Each number is 128 + 24 x the weight over its row's rms, rounded and kept within 0 to 255. Layers, rows and columns count from 0. Numbers have three digits each. The size before them is the row's rms in percent of the matrix's.

# q: layer 7 attention query, 64x160, rms 0.0764, rows 46-63, columns 40-79
# k: layer 7 attention key, 64x160, rms 0.0747, rows 46-63, columns 40-79
# v: layer 7 attention value, 64x160, rms 0.0795, rows 32-43, columns 40-79
# o: layer 7 attention output (transposed), 64x160, rms 0.0812, rows 32-43, columns 40-79
q46 082:105124126167125126129141107114123098131174117101157132107123136152141154166124100170133116134102117093136119125100145136
k46 082:043112123128129117114098123163125098135147128158131158113142135146134075139153103142170123117071159128154133128161156133
q47 083:133151170132116110147116106088150117122155123111150156130106087137141127137139175101168102146114151140116128104100140184
k47 085:038108094110131112099101161159148138097111141101141146125096143148154088121154132141142118099149142114135132115124162130
q48 086:120105112126112130076117150126116173129112144146100102085174131111083146111149133155144135110118138126180126162150146122
k48 087:211136131118138176155146159094115130154147106140130111122128125109126127113104139135101133139143111126137147155128109124
q49 100:126137115143131085119143112071123142088129131166159120087141152142148155158109143160122137132103132123116100151170089123
k49 092:081101150146150104111117166161117112143120108123136179125130107131117109129112132127170136142124176125140184129133146115
q50 105:114176149161107155144179136124123141114089127107116104152131123143131149125115102128110111184120146147106114140121135143
k50 105:140125167138137119178140088134114115097131102148121130169126138129132125115142133124150093146127135110138135125105153129
q51 111:138137131093133120136126135090132126090127138158170156113118121119122146096109128096095143125133108164085154121181144111
k51 108:052132133112106114095130104124118147130098146081128104116151087100145122115121100098143158127134114164115113078127124147
q52 094:131139113106114176157145153137192138128129168135127080127126147135118098133165097171140135122095161145082161115117169105
k52 093:229145138157109158162128143104122132142125136121107104130123107110120139115121139122091138130178122134127121126100110118
q53 096:136143156158127138175126117136154108110141122088134157162121127159134130180132125137136099170114144151134133105054142140
k53 093:060113130118105107103094119175136149101117141136113162145137137126119085121156129147146099109092160104138122105127182117
q54 094:126102122095131134096090152126113149117143109154104095115138114093114098126123119125144171104127130110176146153150151099
k54 092:185127109107138196146127152115133114170129131139122115133126136120118147149085137099095137118137096148133148149134128115
q55 081:139098123110136129159140160153121125139122165111183117124111161156096139114121114124131134095149073126125163126139149076
k55 079:154152114125131145101079091104101135157144127125109095101126085103123149122089126106111162132192116132118107097119102157
q56 099:120183144128111121125149079141145118133070121130165163145081133132121167121150151097108169145137148147040137085146098119
k56 093:070123090168100077093151128118149134112124153080156105106153107150139141104146120137109115099177155141118106069112104162
q57 113:140149114098159109111146109136110145147127118129149102164112153123094113096087118046086119125148127132097142150176129134
k57 111:028151112100093117121161083109130151110138138110132120142130121131136147146124057137133130142094065139095097129152156157
q58 101:123136114095171105133125124113149160183096129108135111104092112154139102113080147092087103137133143130122122134129077120
k58 095:106132130137141115108146101122121120112114129138120147125095106136124169137118067092139137102121118129097118140133090150
q59 109:144145133149120186151149150134147130102093104174112141157138133122157122120176099180133159153130138108118155138153123111
k59 105:198150142141110124153129102136097145141124132122113105155179141125128148126138165148133115129145115132134155121121133141
q60 097:126147093164151158141139126112135066234159125090151076114132136129141125145113147169136149126130112094119139123118096142
k60 094:131139130166152124132130092150122122116160112184096158105074096169111151154123116152148143122120148124136130145122138135
q61 093:150138155097088147142102171144166131105105135134103152180139092103147104130200135144127138133135171147118155116137179118
k61 094:195142131116122147144143157100132139126117128109108091146143144113146156112129157128066123131171107134123115129109119131
q62 103:133141163097139110081121133121126140113177133119123152122128113081124113130104146118111143146144128120129175127160150157
k62 101:064108128103175134141125115136131099131094119117153151151135118111147156121141107128156148116066091157128140112155135121
q63 096:116102155125125138144126141152119129076128095147118137163134109115158095110157078166126139152138154087166124117154162097
k63 095:154107140101116169136147137121137105144135097135121094164167136130158120152122134094070133137146171164171122114139136123
v32 084:121101112172176152125126140119129126138151154183142089109140147108116114118155119141134170127148137144162066110186141169
o32 087:128146133111090137110136150158111101113104109124130181127127149136172140120082136102127124142118179138101101133095143141
v33 091:133126142147170157079141113143141133163107148166086166104088121165114135125089123142132091134131110123145149133148129108
o33 087:107137083086160124095083157153131128153186131087137129114141122074102129120136093125111146109152109116094145141117160130
v34 107:113092120153085105095114102151148124145103048131119120146167105112128093134115132112144130142115163146141140090137109169
o34 099:181134116102110154147147132107128111080145157115127103131103121145154124095156140135095150102154117138111127145109133158
v35 085:141098125106093114120120121152166104141133124154150137114135111115130153144135123133146108135112209134108150145133125158
o35 087:141151114099131100133174096144101147104152125108064155129093124153128140089162158149077108108172102123129110136150157165
v36 116:121116119136151112160133148115097111145142131124123167119134177170109121120098127111147152101098134158185152119123148101
o36 116:190110109138127145126130141111122158147140147099130126149141097111104121132125073140099147137149105115102176153106113122
v37 108:144159133117089150181125135122156098107141103096118140206148143099125115123169149115143150099160126133161120123113140139
o37 105:077149132172147102145115134110094090129107165141168053087103121169175097130112131148126118112113161133095144147159102139
v38 091:120151119147162131157135136110127115121144111135124119121127106091134140138169117130131170121139119111136129143132088161
o38 092:153130161131081085134179100088086125104114122139108145145115162158170159111102146139126100157109124136139118133147132125
v39 092:139132153155164125099157119140103112184138144168072155133129083154103135130133136136187114087113118146138099154168092140
o39 093:131116103117138099091153142108111171103172151068159148104118148087119106145092139121079168146179108114097172143104138125
v40 096:139134110121131155133127119163173098118084163084145131146092094153156115141136136196141151137141169097126171129092091145
o40 092:150160150106110090163142147105078131141139088139076103103121106144129164070132123123109079120142111145109098148162150150
v41 085:126177101136119142139121146088103136112152120135112117152127148142135132122125130095132149148139067113146141116127151140
o41 085:089104137140137123127093147126125114156057130133166097137136163156160113140118164117159132143075178136117156128109113118
v42 082:137118100110091111131122108118154128112132089124143091141131141062123130120159134144141152142148156139138118134155078156
o42 079:129165165163106117162150102154119112084116142145118136158108138160181114152125165144118128126114186131155135114136114135
v43 100:124149117110145159120151124111148114144164182150159092127097139101120121120120124131124187147146132131153148130142077113
o43 102:137165151128128120156116138148119122113071072117089171119125123143158157130111112110149101165093139159132118129115144127